Weights of a small GPT-style language model, trained from scratch on English Wikipedia.
Architecture: LayerNorm before each block, learned positions, biases, tied embeddings.
Training: a variant of Muon for these matrices, 474M tokens, 7226 steps.
Each number is 200 + 20 x the weight over the matrix's rms, rounded and kept within 0 to 999. Layers, rows and columns count from 0.

# layer 2 attention key, 384x384, rms 0.0354, rows 222-255, columns 96-191
215,195,214,196,217,211,191,208,221,173,210,191,196,199,216,198,202,220,206,176,216,225,208,218,206,213,176,171,211,198,193,218,216,196,213,195,173,205,227,213,193,186,229,229,187,199,196,210,169,217,194,174,212,207,180,187,212,198,211,203,201,203,171,207,173,168,206,217,202,232,196,182,214,206,222,184,218,177,203,185,216,197,218,186,196,198,184,189,215,203,199,212,202,194,172,202
184,222,185,202,209,186,209,175,175,205,204,202,185,223,172,175,203,218,231,204,216,170,205,219,182,240,161,220,201,203,196,205,166,183,172,212,194,200,217,195,202,215,153,194,193,193,201,204,209,184,212,220,186,216,222,214,159,198,211,181,178,168,194,191,183,218,166,201,174,219,202,202,182,222,212,199,201,189,222,225,217,228,190,209,198,208,210,180,199,218,210,182,214,220,218,195
195,212,201,214,213,211,206,206,197,223,178,214,214,185,185,229,206,205,209,185,203,211,220,208,175,189,257,206,198,204,207,157,210,199,219,239,222,192,191,206,198,187,230,207,193,200,218,174,178,161,173,167,209,200,176,201,206,220,201,198,184,219,191,213,209,195,195,241,179,195,207,208,212,194,191,235,169,197,204,223,219,234,190,225,190,195,239,204,205,199,170,193,209,205,199,179
208,194,228,149,207,220,209,220,223,180,220,220,158,161,192,181,199,217,193,230,193,193,187,202,184,192,185,209,196,177,224,174,206,189,209,188,185,218,171,207,227,205,196,182,244,190,229,202,201,219,213,204,205,192,218,198,197,176,197,195,182,196,219,190,167,203,231,213,193,165,213,173,178,190,198,183,186,232,205,186,202,211,219,200,183,184,211,197,200,193,197,206,187,170,215,210
214,198,174,227,176,199,204,209,154,185,209,202,210,196,197,217,194,197,240,194,223,177,194,197,186,209,204,211,186,205,208,202,184,193,200,186,194,220,198,221,184,162,204,212,198,223,191,214,204,220,179,194,197,205,160,194,224,209,173,193,197,192,208,185,202,210,202,188,193,207,177,178,166,197,227,223,162,176,204,199,186,212,197,208,204,205,180,204,231,205,210,217,183,219,190,184
207,194,202,187,210,212,164,211,207,209,174,248,250,217,175,233,206,203,174,176,176,197,202,196,203,189,207,212,193,190,199,181,212,180,170,232,183,199,173,217,211,222,187,228,226,227,209,157,205,224,198,172,190,197,206,197,204,207,212,204,178,186,208,161,227,217,209,200,209,213,189,225,199,206,180,199,193,206,208,201,221,185,170,184,140,224,198,221,187,174,198,215,205,220,207,187
190,211,205,182,200,214,187,219,194,229,184,194,231,201,185,215,189,199,177,214,172,197,222,177,209,215,209,190,217,189,210,184,218,195,185,207,210,213,225,217,196,193,169,194,201,206,174,180,198,189,179,163,192,193,201,177,194,185,200,182,171,204,189,201,190,225,202,217,216,211,181,197,186,201,209,219,196,194,213,236,202,211,206,190,207,192,212,201,189,197,185,226,198,212,199,203
176,176,149,180,232,211,208,207,213,163,225,230,185,198,203,191,160,199,202,226,194,191,188,206,184,219,225,197,223,217,191,220,184,185,221,183,185,182,230,198,198,212,195,168,218,171,223,176,221,213,188,174,192,206,200,212,192,203,204,208,199,211,174,212,179,176,180,196,176,210,203,211,184,209,202,178,173,188,194,172,195,190,226,218,226,195,183,180,226,192,198,202,223,195,221,215
208,209,223,204,242,204,206,187,200,205,180,210,212,211,159,194,193,202,192,185,197,170,207,206,206,199,189,216,171,205,200,217,243,175,173,199,219,201,198,209,197,199,201,223,216,186,183,200,217,203,201,198,200,203,196,219,201,211,199,191,199,210,206,196,203,169,196,225,162,200,212,216,180,193,189,183,221,207,194,213,200,207,241,222,189,201,202,171,224,192,184,210,202,199,186,203
211,169,209,188,227,197,197,193,170,194,182,225,197,207,200,209,209,192,202,178,223,202,224,195,182,225,161,188,192,192,204,202,206,210,169,205,206,191,186,187,218,211,190,214,218,200,175,218,182,182,192,236,210,187,202,242,193,201,177,199,203,200,177,190,196,204,194,184,191,160,160,224,186,185,192,185,197,230,190,189,197,209,172,215,188,225,224,208,189,189,181,207,196,224,196,215
216,203,231,206,192,183,222,201,170,208,232,215,198,196,199,199,185,188,203,209,187,186,192,173,177,170,189,222,203,213,210,172,199,242,176,188,225,198,186,236,212,210,197,192,191,192,199,193,203,201,210,186,200,207,212,207,184,187,198,226,213,232,172,186,195,199,182,210,210,180,208,203,209,185,207,196,179,216,244,197,199,215,223,205,193,210,194,226,194,187,209,166,225,189,197,214
190,162,170,154,166,199,215,208,216,166,193,205,225,189,205,205,210,207,205,195,198,213,183,246,182,196,198,193,212,175,213,193,154,188,197,194,176,216,186,173,180,203,232,177,213,189,199,169,231,205,212,223,224,204,204,207,216,209,164,206,197,196,207,195,186,237,184,188,208,228,215,194,195,199,186,204,203,217,204,206,199,192,224,212,239,168,195,202,193,238,181,244,192,177,201,199
192,189,193,198,223,187,221,211,194,199,210,182,187,206,183,192,188,195,186,199,216,180,216,197,187,223,202,217,214,193,216,205,190,175,208,186,238,207,178,215,215,167,177,196,195,204,190,216,178,201,181,199,213,220,175,187,245,196,212,201,198,203,225,209,187,202,188,225,199,196,208,186,215,198,217,220,201,191,216,212,212,203,213,177,186,183,200,218,215,199,193,179,185,194,179,230
206,195,209,204,201,220,184,180,206,204,159,210,185,193,206,201,177,198,196,226,221,206,189,192,235,211,206,181,198,186,192,183,171,194,168,205,235,194,211,202,213,215,241,226,181,202,211,181,168,173,151,223,219,210,216,211,177,205,185,176,174,183,189,196,187,189,200,206,188,195,191,167,188,196,199,189,171,184,195,215,188,167,209,198,175,233,186,194,179,212,187,184,206,180,227,165
235,179,215,203,215,201,214,194,175,202,204,200,182,205,221,199,193,212,188,257,182,210,199,194,176,198,217,189,231,187,215,173,209,191,209,183,171,220,193,172,188,187,219,197,192,174,178,220,203,244,201,188,215,202,193,212,204,226,200,182,205,202,200,185,219,163,175,189,195,225,189,182,204,233,191,201,181,215,227,192,211,227,203,185,184,224,185,179,193,165,216,189,190,204,220,213
210,183,211,225,197,231,208,216,223,211,204,216,233,198,184,195,185,174,205,197,212,204,236,214,196,215,209,161,190,174,214,191,203,186,185,184,215,192,216,202,169,172,175,169,209,206,212,200,234,211,210,210,202,179,187,198,177,215,217,209,200,181,200,184,193,189,198,209,174,211,210,199,192,197,195,210,201,192,191,219,227,176,173,204,187,212,200,162,187,185,173,218,215,197,173,190
187,204,230,198,203,210,204,194,200,242,200,220,190,187,198,208,240,187,188,203,190,196,175,196,175,198,191,181,205,194,203,214,185,212,190,226,167,206,196,201,210,191,214,204,218,213,170,179,231,203,170,215,194,191,207,200,205,219,192,209,177,183,197,181,165,205,200,187,221,180,199,233,180,194,232,217,233,211,197,207,239,203,212,232,197,165,225,196,178,193,209,203,203,188,168,201
193,249,204,206,208,200,222,235,210,214,193,194,169,190,245,190,200,201,211,207,209,244,212,183,204,226,207,167,212,205,181,171,222,180,185,188,208,166,180,201,188,210,229,195,159,187,207,190,199,201,210,186,185,218,187,198,190,174,186,205,172,217,200,165,201,203,195,187,174,193,220,188,233,191,217,179,190,203,208,184,181,222,161,167,219,178,188,169,204,238,209,181,210,181,213,191
192,206,215,197,217,197,176,220,200,174,179,182,187,218,210,222,214,203,199,223,235,200,208,174,210,193,183,201,200,191,195,199,193,231,191,197,198,219,213,213,196,189,213,193,232,206,210,217,173,207,199,188,191,194,207,204,187,220,205,216,192,200,212,213,239,208,201,215,189,213,206,189,175,178,197,173,216,204,204,218,170,201,202,184,182,175,206,179,241,207,212,224,167,195,228,210
183,190,203,181,203,189,181,216,191,201,179,202,187,215,235,190,218,199,231,196,162,223,165,192,212,181,183,209,214,183,180,207,179,181,176,173,197,220,187,208,179,193,210,219,185,221,220,228,192,225,203,211,166,211,201,186,196,188,206,205,186,195,177,199,214,208,214,197,216,214,237,175,198,202,191,193,202,226,232,196,194,210,213,190,194,219,190,210,226,196,241,213,204,202,212,211
196,193,182,189,226,200,170,192,185,202,191,198,196,206,208,190,203,223,218,213,182,177,189,196,192,230,218,182,217,225,177,203,211,219,180,201,217,208,202,196,193,193,190,198,225,160,220,184,199,221,195,198,195,203,199,193,207,213,181,225,232,213,212,218,192,224,223,209,193,207,177,187,200,220,192,189,234,220,209,249,223,191,196,225,180,221,214,206,209,239,224,210,217,235,174,191
178,222,178,186,182,171,230,188,194,200,189,195,179,185,170,184,196,187,208,206,193,194,190,193,209,215,177,215,206,184,192,205,193,187,227,193,203,217,187,184,204,190,195,214,191,208,221,188,195,211,201,194,191,177,200,206,190,201,217,205,190,200,184,201,176,206,207,185,228,168,190,212,194,226,224,190,210,188,216,183,191,186,176,192,191,207,200,167,171,196,192,203,217,219,204,226
202,222,218,205,200,170,177,234,229,183,150,189,156,209,178,214,218,180,227,183,222,208,207,202,187,199,182,180,200,201,173,209,244,197,199,220,194,230,196,185,172,188,200,215,190,167,210,193,213,225,192,210,209,207,175,234,205,205,201,187,219,166,217,188,220,208,195,198,172,204,223,183,210,190,217,201,202,194,214,201,213,185,203,216,189,217,200,219,202,165,206,231,200,195,195,202
207,226,187,194,198,220,200,205,203,194,201,207,240,205,194,185,213,168,211,183,219,188,187,203,147,226,204,220,212,206,179,217,191,208,177,189,178,233,175,203,186,216,190,222,216,182,186,201,200,197,197,198,196,185,197,203,214,186,170,199,196,202,233,191,199,208,189,196,207,187,200,203,176,206,171,184,186,177,215,209,183,217,194,163,192,202,177,217,211,220,222,169,184,207,239,225
189,180,190,212,251,210,202,177,207,208,204,168,178,220,188,179,200,194,182,229,207,199,207,207,238,202,244,204,175,185,192,173,192,214,195,207,185,199,194,189,199,198,224,201,201,197,199,178,170,188,225,221,217,212,215,199,199,204,209,208,176,200,189,215,196,218,185,195,208,221,200,178,191,223,188,194,203,178,212,207,206,191,188,244,205,200,200,181,205,186,167,206,187,208,219,186
194,204,214,161,197,216,184,183,177,189,166,204,203,175,220,205,195,190,224,191,211,188,205,203,194,195,212,227,181,191,221,204,192,194,211,198,211,168,203,219,218,215,205,206,198,208,207,203,178,218,180,223,210,186,205,206,217,166,188,199,197,219,185,204,204,199,213,193,218,239,214,180,203,216,193,192,211,183,217,221,172,211,184,223,222,204,180,154,186,189,186,178,186,183,199,188
157,185,197,219,207,193,188,211,211,203,202,203,160,191,177,217,192,186,221,191,229,191,180,213,194,214,192,187,195,212,178,218,197,218,210,208,214,204,180,184,183,177,188,215,217,217,189,206,198,196,206,193,209,162,193,211,192,195,233,204,162,173,204,185,179,184,227,197,208,198,211,219,177,210,199,176,229,215,208,191,210,169,202,196,201,193,183,200,216,212,212,209,175,190,212,209
192,189,181,196,186,215,192,196,208,175,221,183,229,198,205,210,205,195,216,175,195,187,203,224,212,192,206,229,228,216,189,188,186,205,203,212,229,202,213,220,198,172,208,201,225,227,200,193,198,202,206,196,183,206,175,207,205,202,214,203,216,183,225,194,204,176,192,210,189,232,180,185,205,184,189,187,226,173,194,168,192,186,198,197,183,186,169,191,187,202,186,187,217,205,214,221
185,206,199,222,182,218,204,223,194,183,195,202,205,197,167,209,229,210,215,206,199,195,194,196,196,211,176,196,181,214,198,193,193,192,183,186,216,202,168,191,210,208,203,214,185,201,206,218,196,202,189,213,204,172,211,191,183,194,216,186,186,212,203,211,200,234,188,196,201,207,182,210,206,202,206,195,189,213,193,155,192,212,204,170,217,211,201,181,194,218,215,217,196,215,229,226
217,212,222,205,185,183,215,206,209,210,210,239,210,190,214,192,207,182,181,197,217,184,208,212,250,206,207,208,207,243,167,205,181,224,212,215,198,205,203,198,184,191,181,195,203,195,220,191,197,221,179,179,214,194,199,203,196,215,198,238,194,211,191,168,180,198,189,196,204,176,223,201,201,192,165,194,168,207,183,203,185,204,208,201,200,187,197,212,228,213,188,184,179,200,213,205
199,207,209,205,215,164,180,184,199,197,205,208,207,195,199,208,197,190,187,188,228,210,201,217,202,203,190,204,184,194,206,207,162,195,230,212,208,206,226,186,194,244,174,190,176,213,207,177,201,185,175,234,202,200,205,206,209,209,223,221,198,207,206,184,216,197,176,175,193,215,218,207,185,200,185,185,220,198,191,184,232,209,167,179,184,204,231,175,188,231,215,185,187,201,217,213
215,208,164,215,209,166,214,191,220,186,198,191,210,178,205,209,214,188,210,198,199,197,190,204,176,189,191,202,205,207,192,169,183,169,197,182,226,191,221,205,183,195,181,194,198,174,182,197,203,224,195,191,193,194,224,225,189,215,249,216,167,210,216,209,196,238,216,180,198,207,198,219,204,197,203,213,202,202,226,206,193,219,185,178,211,198,196,183,220,164,212,166,170,218,206,181
222,196,203,211,206,203,206,198,184,203,205,193,224,232,200,181,177,225,214,215,172,218,214,187,214,213,180,226,191,186,196,219,164,197,191,151,228,175,205,206,179,198,202,231,197,197,221,219,209,160,200,206,202,219,192,206,197,181,194,219,188,201,192,225,180,175,207,185,208,215,176,184,208,222,212,174,178,191,197,191,210,223,229,191,197,202,220,199,194,206,191,201,185,172,186,200
183,194,196,199,208,188,175,191,191,180,191,202,204,214,230,206,199,198,209,208,222,210,192,198,199,175,203,188,225,203,209,211,179,208,211,207,226,208,196,172,224,228,221,205,181,217,174,214,228,206,184,211,208,182,228,221,220,179,185,221,206,199,175,168,203,218,180,188,203,210,213,194,201,196,207,216,192,200,210,207,205,222,175,218,182,181,204,193,198,202,190,220,173,195,219,211
# layer 2 attention query, 384x384, rms 0.0354, rows 223-255, columns 96-191
210,172,215,198,187,208,204,226,209,171,203,214,236,201,215,204,206,188,188,171,179,187,196,207,189,175,219,192,205,174,210,198,205,180,214,163,187,210,189,225,209,181,202,174,175,194,199,191,178,203,242,203,191,199,194,191,210,194,214,230,210,212,194,201,183,186,184,179,209,196,168,196,200,189,203,160,197,224,225,207,190,190,186,181,204,186,185,205,196,198,198,177,198,203,205,202
203,201,205,195,213,208,193,196,233,215,196,194,186,205,206,164,220,175,230,223,209,190,198,199,163,213,200,207,166,183,214,198,220,201,188,197,177,218,224,223,198,196,147,193,192,217,165,203,224,212,243,216,191,207,192,209,179,198,224,178,174,180,191,188,190,217,208,200,206,175,222,224,203,217,209,215,245,190,215,216,201,203,183,236,227,208,190,211,186,193,200,187,186,185,232,205
221,216,178,239,186,210,230,174,200,201,202,210,208,195,223,187,187,210,217,195,176,183,215,248,214,169,217,204,211,203,183,214,181,184,206,206,182,182,213,212,211,175,206,202,180,242,196,216,205,189,174,207,230,216,194,203,197,192,218,211,231,189,182,191,236,189,158,222,225,186,213,176,190,175,198,207,180,184,183,195,203,226,186,189,205,217,196,202,207,186,239,197,195,165,197,220
221,201,211,192,215,195,206,188,201,217,190,211,176,184,215,214,210,191,201,230,207,184,191,229,199,204,176,237,194,184,250,218,219,203,183,212,211,184,192,215,198,193,212,209,223,193,224,218,196,205,222,171,199,190,195,197,199,177,214,230,220,198,205,192,198,179,197,217,182,182,212,228,183,202,194,189,188,224,187,172,181,208,216,196,179,193,182,209,225,185,185,194,183,197,178,209
196,210,216,197,206,205,183,163,192,220,188,199,200,198,195,195,195,212,188,218,217,218,227,179,218,244,187,155,202,189,226,212,188,197,189,201,245,201,229,205,187,224,223,202,201,178,215,185,198,168,238,208,197,185,237,204,195,219,204,174,206,198,178,172,199,228,211,186,173,183,213,202,212,205,242,194,221,196,185,207,181,186,180,204,199,181,185,212,202,224,178,214,211,207,215,216
192,221,226,192,214,189,180,216,196,201,199,202,185,189,182,185,220,206,223,188,203,221,161,187,209,222,185,211,196,193,203,197,154,189,191,224,205,192,223,174,180,199,218,198,178,203,194,199,195,236,215,230,199,202,176,205,184,171,195,212,203,191,210,208,193,214,199,161,172,181,178,189,193,200,203,181,211,207,203,215,208,210,185,158,198,182,211,188,191,213,185,200,188,224,226,188
232,206,210,210,199,216,207,190,208,196,167,192,219,183,205,176,199,207,193,189,204,176,178,196,200,194,211,176,203,202,186,201,199,206,211,191,196,175,178,215,196,174,222,210,200,191,212,230,200,174,181,192,188,211,204,188,198,173,192,187,185,206,226,179,226,185,186,225,167,186,176,183,200,193,205,198,159,199,214,196,194,191,197,183,160,212,201,212,183,187,203,201,187,174,189,179
181,205,184,192,190,181,204,206,207,189,204,188,185,210,177,187,202,168,211,174,206,169,201,201,189,204,190,198,194,192,202,193,181,195,241,231,181,236,203,171,184,171,211,191,207,181,204,209,202,218,191,186,198,183,216,166,186,212,212,203,195,192,221,212,189,212,195,195,229,196,204,204,168,213,195,235,205,196,205,211,205,216,205,167,184,213,224,193,191,199,186,206,198,221,205,191
181,198,222,206,199,210,204,202,212,224,184,214,193,199,221,179,223,177,204,199,207,188,184,192,204,196,198,193,192,187,189,198,194,187,198,196,212,219,175,185,228,182,203,192,199,222,216,223,193,186,190,188,221,200,193,195,216,197,192,197,189,200,204,192,175,209,183,218,237,189,189,207,219,200,181,233,207,192,213,197,191,171,175,206,175,179,167,239,218,197,186,173,201,191,188,214
198,221,210,208,228,211,171,199,238,220,193,216,194,219,234,206,188,187,192,191,179,235,205,181,206,172,230,191,201,173,203,166,213,209,222,214,194,201,207,198,187,185,223,198,210,205,209,173,204,183,210,195,207,200,203,215,211,216,173,214,187,191,196,171,212,201,214,196,197,196,206,178,204,215,189,209,190,210,205,198,187,202,187,196,211,183,163,201,202,177,208,214,183,206,179,217
185,181,207,222,199,223,213,218,218,203,207,198,178,192,199,198,167,230,193,161,174,214,178,190,192,203,204,223,197,210,168,175,213,185,178,213,198,183,190,243,213,213,183,203,192,207,206,212,189,196,241,192,216,227,194,197,196,199,227,209,196,211,209,187,239,202,210,220,199,166,194,180,174,190,194,182,186,186,215,190,191,202,187,164,183,201,207,199,205,175,201,202,224,200,219,194
229,197,202,185,206,198,192,222,221,181,175,201,188,194,185,196,150,192,214,183,204,191,181,214,195,189,216,183,212,191,200,181,205,211,206,194,182,200,202,212,185,195,190,189,205,192,188,226,200,202,182,239,196,196,210,211,205,230,169,207,202,193,211,205,232,198,195,188,197,204,189,187,181,186,200,203,215,203,207,193,204,219,198,224,193,188,182,211,202,193,214,190,224,194,192,197
180,195,224,174,202,226,197,208,222,176,200,198,207,175,209,197,232,213,201,184,213,216,222,195,210,206,195,197,203,190,200,213,232,187,207,246,220,220,188,170,180,188,186,205,233,214,204,188,193,181,200,207,189,214,173,208,187,179,213,209,201,183,193,227,190,208,196,238,188,212,211,234,202,192,175,176,202,197,198,229,219,207,219,209,200,206,217,221,197,203,197,199,217,220,182,217
235,235,197,212,179,208,207,187,242,190,190,201,208,206,238,208,191,219,212,200,193,217,178,206,179,233,213,196,189,184,189,216,168,227,185,206,193,219,217,196,223,217,174,180,217,219,218,190,199,197,180,175,183,190,202,209,182,204,213,217,203,193,204,202,207,214,215,229,209,203,193,228,212,179,203,202,202,220,205,188,212,172,208,197,187,178,204,202,224,207,186,201,192,206,201,160
186,211,190,194,228,216,194,183,226,216,194,222,186,196,205,202,206,202,185,200,198,209,203,197,207,179,200,188,199,222,203,219,230,221,199,212,187,190,178,178,179,191,192,222,231,198,174,221,189,223,189,207,194,189,195,224,203,183,192,203,188,220,216,215,180,186,209,176,199,184,172,196,193,203,215,189,215,200,192,188,205,211,207,196,201,213,209,205,202,193,192,177,196,191,225,208
196,187,219,172,213,176,191,245,210,192,209,196,195,192,208,196,192,197,193,200,192,206,208,254,178,186,183,186,189,210,201,220,201,218,219,211,186,200,208,226,206,207,200,216,232,208,203,199,194,183,218,207,206,192,211,198,167,176,208,180,188,198,198,195,200,167,204,177,218,192,225,184,214,221,216,196,219,218,196,185,201,190,211,183,196,194,201,208,213,204,185,216,171,206,242,211
213,178,179,196,201,209,224,197,202,196,216,189,204,227,213,206,227,189,205,203,196,211,226,195,215,188,171,206,172,191,213,207,172,201,241,178,211,197,206,209,199,194,229,203,212,212,192,214,197,182,188,187,212,204,186,177,221,218,176,202,226,199,205,208,198,198,194,186,200,190,181,196,215,191,175,211,181,195,180,177,191,182,213,205,158,227,196,187,210,192,186,173,203,218,190,175
199,211,188,204,180,188,235,226,174,217,172,197,207,212,198,169,189,209,204,175,224,171,205,206,204,193,208,205,197,190,207,201,175,202,176,189,184,202,195,232,193,206,193,207,201,199,193,203,219,199,189,172,226,213,174,211,201,173,221,199,191,194,241,218,239,189,199,224,227,187,206,208,214,187,189,191,199,174,165,192,209,194,218,204,214,214,189,207,229,192,202,196,196,219,192,195
206,221,241,216,195,222,221,165,194,211,204,218,192,198,180,207,183,176,216,215,214,198,189,191,171,213,230,191,191,202,203,178,192,189,224,164,206,201,195,206,188,215,217,193,211,198,199,194,173,172,218,183,195,220,220,195,191,199,173,242,186,186,192,178,212,207,173,222,189,193,193,198,206,181,220,218,221,164,190,214,181,233,201,174,194,199,212,208,226,196,175,211,201,197,215,230
186,208,207,231,249,208,223,212,223,207,181,208,229,195,185,180,246,181,198,188,222,213,188,213,207,217,212,187,199,194,200,197,176,191,211,185,185,192,218,181,189,197,184,217,191,197,202,193,213,197,228,227,186,196,218,202,180,196,227,199,175,192,197,215,201,189,177,207,203,236,200,203,177,180,208,208,202,184,231,192,187,182,212,186,202,181,193,212,180,224,206,156,193,208,246,219
202,190,208,199,231,229,230,206,198,195,222,218,180,204,204,177,218,176,190,212,211,183,202,205,233,210,205,205,212,179,187,190,233,191,210,197,208,214,183,202,212,204,202,202,206,196,207,197,194,228,192,210,196,211,182,205,191,196,197,191,217,194,211,209,194,178,188,206,166,190,192,210,222,182,211,210,196,198,200,197,201,177,205,188,202,181,210,218,211,201,208,211,221,218,167,187
191,190,179,205,217,218,193,198,216,190,225,154,209,196,203,182,194,217,189,182,221,190,178,205,204,224,224,201,173,187,224,207,219,199,217,220,205,212,207,187,220,232,185,205,191,205,177,211,210,203,201,213,173,183,223,182,220,202,225,181,202,222,200,221,220,196,218,209,206,212,187,232,186,212,221,232,212,197,222,192,215,197,198,186,205,179,192,218,241,205,168,185,167,175,195,214
195,208,200,186,189,204,200,165,190,185,222,214,207,185,207,197,196,207,203,214,183,228,188,177,235,205,195,208,202,218,199,145,187,191,221,180,220,207,206,202,222,229,182,207,223,194,215,222,216,187,200,190,160,220,188,183,199,223,207,179,204,189,193,195,203,207,197,190,213,212,167,221,214,202,198,185,193,201,196,184,210,210,179,197,235,200,205,213,188,213,238,187,203,194,160,177
197,176,222,211,206,204,190,187,174,217,195,185,232,183,220,210,173,188,224,189,185,206,184,178,185,187,194,197,188,194,177,211,204,204,215,210,225,207,201,220,196,197,199,182,219,226,194,187,217,184,208,225,175,221,208,228,218,206,215,200,192,227,213,228,209,203,206,182,205,201,194,221,202,192,193,202,220,210,198,201,190,202,218,175,198,191,211,215,220,204,212,174,189,210,200,223
211,218,204,191,206,189,222,187,208,232,246,217,190,188,212,184,194,249,216,225,183,211,200,180,196,211,186,193,234,192,223,213,192,232,233,190,205,219,195,194,201,205,203,194,234,220,190,184,203,191,181,198,192,207,184,222,199,228,223,218,174,197,205,214,181,197,194,214,223,177,189,218,184,205,186,190,222,198,197,168,218,199,191,180,186,207,181,203,222,214,189,209,184,199,180,204
202,204,219,173,199,187,175,207,220,201,190,199,243,191,216,191,206,198,187,194,223,189,174,186,187,182,186,203,174,196,184,206,217,198,190,205,200,201,174,187,181,236,177,194,228,204,200,210,189,209,195,202,212,226,178,212,206,187,226,210,236,224,206,212,226,188,209,177,228,202,165,195,175,184,190,183,209,213,195,178,213,219,204,177,175,185,199,165,207,217,172,205,166,205,211,188
204,202,183,187,201,202,199,193,214,212,205,217,183,213,174,186,199,197,215,213,194,202,204,215,222,204,203,184,211,203,203,202,195,194,198,180,190,188,189,199,212,222,185,185,206,168,187,224,211,209,207,182,207,180,198,197,196,198,201,190,175,216,195,194,221,206,193,230,183,189,201,230,195,199,199,184,199,178,224,189,178,189,225,195,196,198,189,201,171,183,241,197,209,196,207,215
199,192,196,216,213,197,207,182,197,225,188,221,202,210,194,204,202,188,204,182,196,194,202,202,161,176,176,194,226,187,194,200,171,195,216,192,154,211,195,207,210,198,211,196,175,204,232,206,194,183,194,184,187,198,186,218,238,194,201,219,203,198,208,189,193,197,218,222,220,198,189,193,209,206,241,198,213,206,214,216,191,190,208,193,194,191,201,184,224,172,179,193,177,193,196,163
207,213,199,203,181,214,216,177,205,181,215,187,211,203,219,205,179,194,217,246,233,218,213,221,195,157,218,206,220,198,169,192,182,182,193,220,208,193,188,203,215,182,222,222,200,204,202,205,200,175,205,211,200,211,189,216,169,186,178,184,203,168,198,197,206,198,205,204,217,172,221,192,183,178,200,166,218,199,219,190,213,198,194,174,193,197,218,175,177,198,215,210,214,159,205,200
197,182,198,214,200,184,195,196,188,193,184,195,174,228,225,191,196,210,197,187,199,186,198,191,217,199,197,214,210,193,192,191,177,176,213,195,227,166,194,191,202,199,203,171,200,210,209,219,205,204,233,210,202,206,155,216,205,214,181,173,182,197,199,203,204,187,198,198,176,187,194,222,218,194,201,203,158,184,199,190,177,213,221,195,210,203,179,211,197,197,191,240,200,184,210,213
215,187,188,198,198,223,215,198,193,183,200,225,198,212,225,201,203,218,193,200,198,213,192,194,207,202,206,195,206,207,210,194,223,201,217,171,207,212,189,203,221,205,211,200,220,228,215,199,206,200,201,197,171,239,210,189,221,194,168,190,232,201,207,203,203,179,168,188,216,199,193,217,209,191,189,175,182,214,199,180,194,175,201,194,202,200,187,157,209,195,205,205,202,188,197,174
184,198,218,173,228,217,180,212,210,239,191,199,196,190,206,202,212,178,210,192,203,187,186,209,212,182,204,174,194,197,196,195,217,193,176,205,197,199,206,207,192,183,208,204,211,223,231,190,206,220,193,155,198,171,178,205,210,206,180,203,201,189,191,179,211,218,189,243,213,186,226,221,178,203,203,213,202,190,169,217,216,202,187,201,200,210,188,191,219,226,196,226,247,205,200,189
224,213,216,198,220,202,210,204,192,202,200,198,226,205,214,220,212,190,197,194,180,228,229,196,192,214,208,226,189,194,196,154,222,206,201,198,225,214,215,193,205,229,200,194,215,216,231,184,200,188,208,191,198,203,205,183,225,227,196,192,188,192,205,196,190,183,216,166,206,183,203,193,202,197,184,211,203,198,215,178,197,201,193,173,216,233,202,197,214,173,203,227,202,205,200,192
# layer 2 attention value, 384x384, rms 0.0355, rows 192-194, columns 96-191
178,178,186,179,196,171,170,205,211,204,201,224,215,182,205,183,162,203,195,214,240,218,209,167,211,233,207,208,189,194,212,221,173,210,218,202,196,186,182,189,208,200,196,212,174,223,189,219,228,205,176,186,201,202,209,210,207,205,199,217,224,207,172,207,180,207,194,183,231,226,220,191,212,180,220,207,199,176,212,197,197,167,166,212,186,192,194,182,189,166,226,219,192,214,234,252
210,198,229,200,223,188,215,197,174,222,183,208,189,228,186,206,186,210,200,198,190,187,187,182,215,218,183,240,227,180,198,210,183,168,203,207,197,223,169,172,229,198,220,240,213,206,207,227,186,205,207,198,227,222,220,198,187,203,172,173,206,235,216,211,208,202,178,194,160,175,176,164,189,163,229,216,202,201,197,222,217,166,197,201,173,226,240,172,203,223,173,174,203,234,197,204
170,172,176,234,218,224,236,204,224,199,211,211,207,190,198,204,218,218,219,158,166,179,169,219,204,223,160,173,151,211,176,179,209,224,197,219,213,169,207,223,181,190,184,230,205,210,204,222,183,201,192,211,165,210,202,156,246,166,185,214,191,199,226,190,224,165,202,212,153,167,183,206,196,225,231,218,163,207,202,218,186,180,220,206,220,208,191,207,206,215,223,179,194,155,183,184
# layer 2 attention output (transposed), 384x384, rms 0.0439, rows 192-194, columns 96-191
158,190,225,190,219,204,203,205,224,203,221,199,185,230,186,237,225,209,190,184,132,205,224,189,216,180,224,183,225,213,164,193,211,198,200,198,190,235,226,188,200,218,199,174,212,178,209,169,194,197,221,223,197,169,185,187,199,205,200,182,236,205,237,213,208,209,201,214,179,212,208,206,238,214,217,183,213,256,213,215,216,187,192,222,197,214,217,200,190,217,207,190,196,183,206,172
196,187,166,200,187,215,172,222,210,184,206,180,178,199,210,220,232,212,168,240,204,192,176,208,220,209,196,171,213,172,220,210,180,228,180,169,196,198,236,218,166,228,202,167,196,212,203,185,184,199,173,215,201,179,192,180,208,198,237,232,238,176,221,186,190,180,210,174,221,194,179,206,227,219,195,200,216,203,221,186,182,218,208,203,205,223,194,225,180,176,209,235,195,187,191,200
224,191,243,173,187,180,181,185,174,172,194,203,197,180,169,227,196,195,175,241,252,201,226,184,234,173,200,248,208,160,231,212,220,147,226,186,196,230,192,209,227,208,225,200,201,213,201,167,179,238,202,181,215,189,196,229,181,241,222,245,185,168,187,197,178,216,193,195,189,204,186,185,204,159,178,194,223,189,208,185,198,203,185,183,174,213,172,170,229,184,193,213,205,242,211,191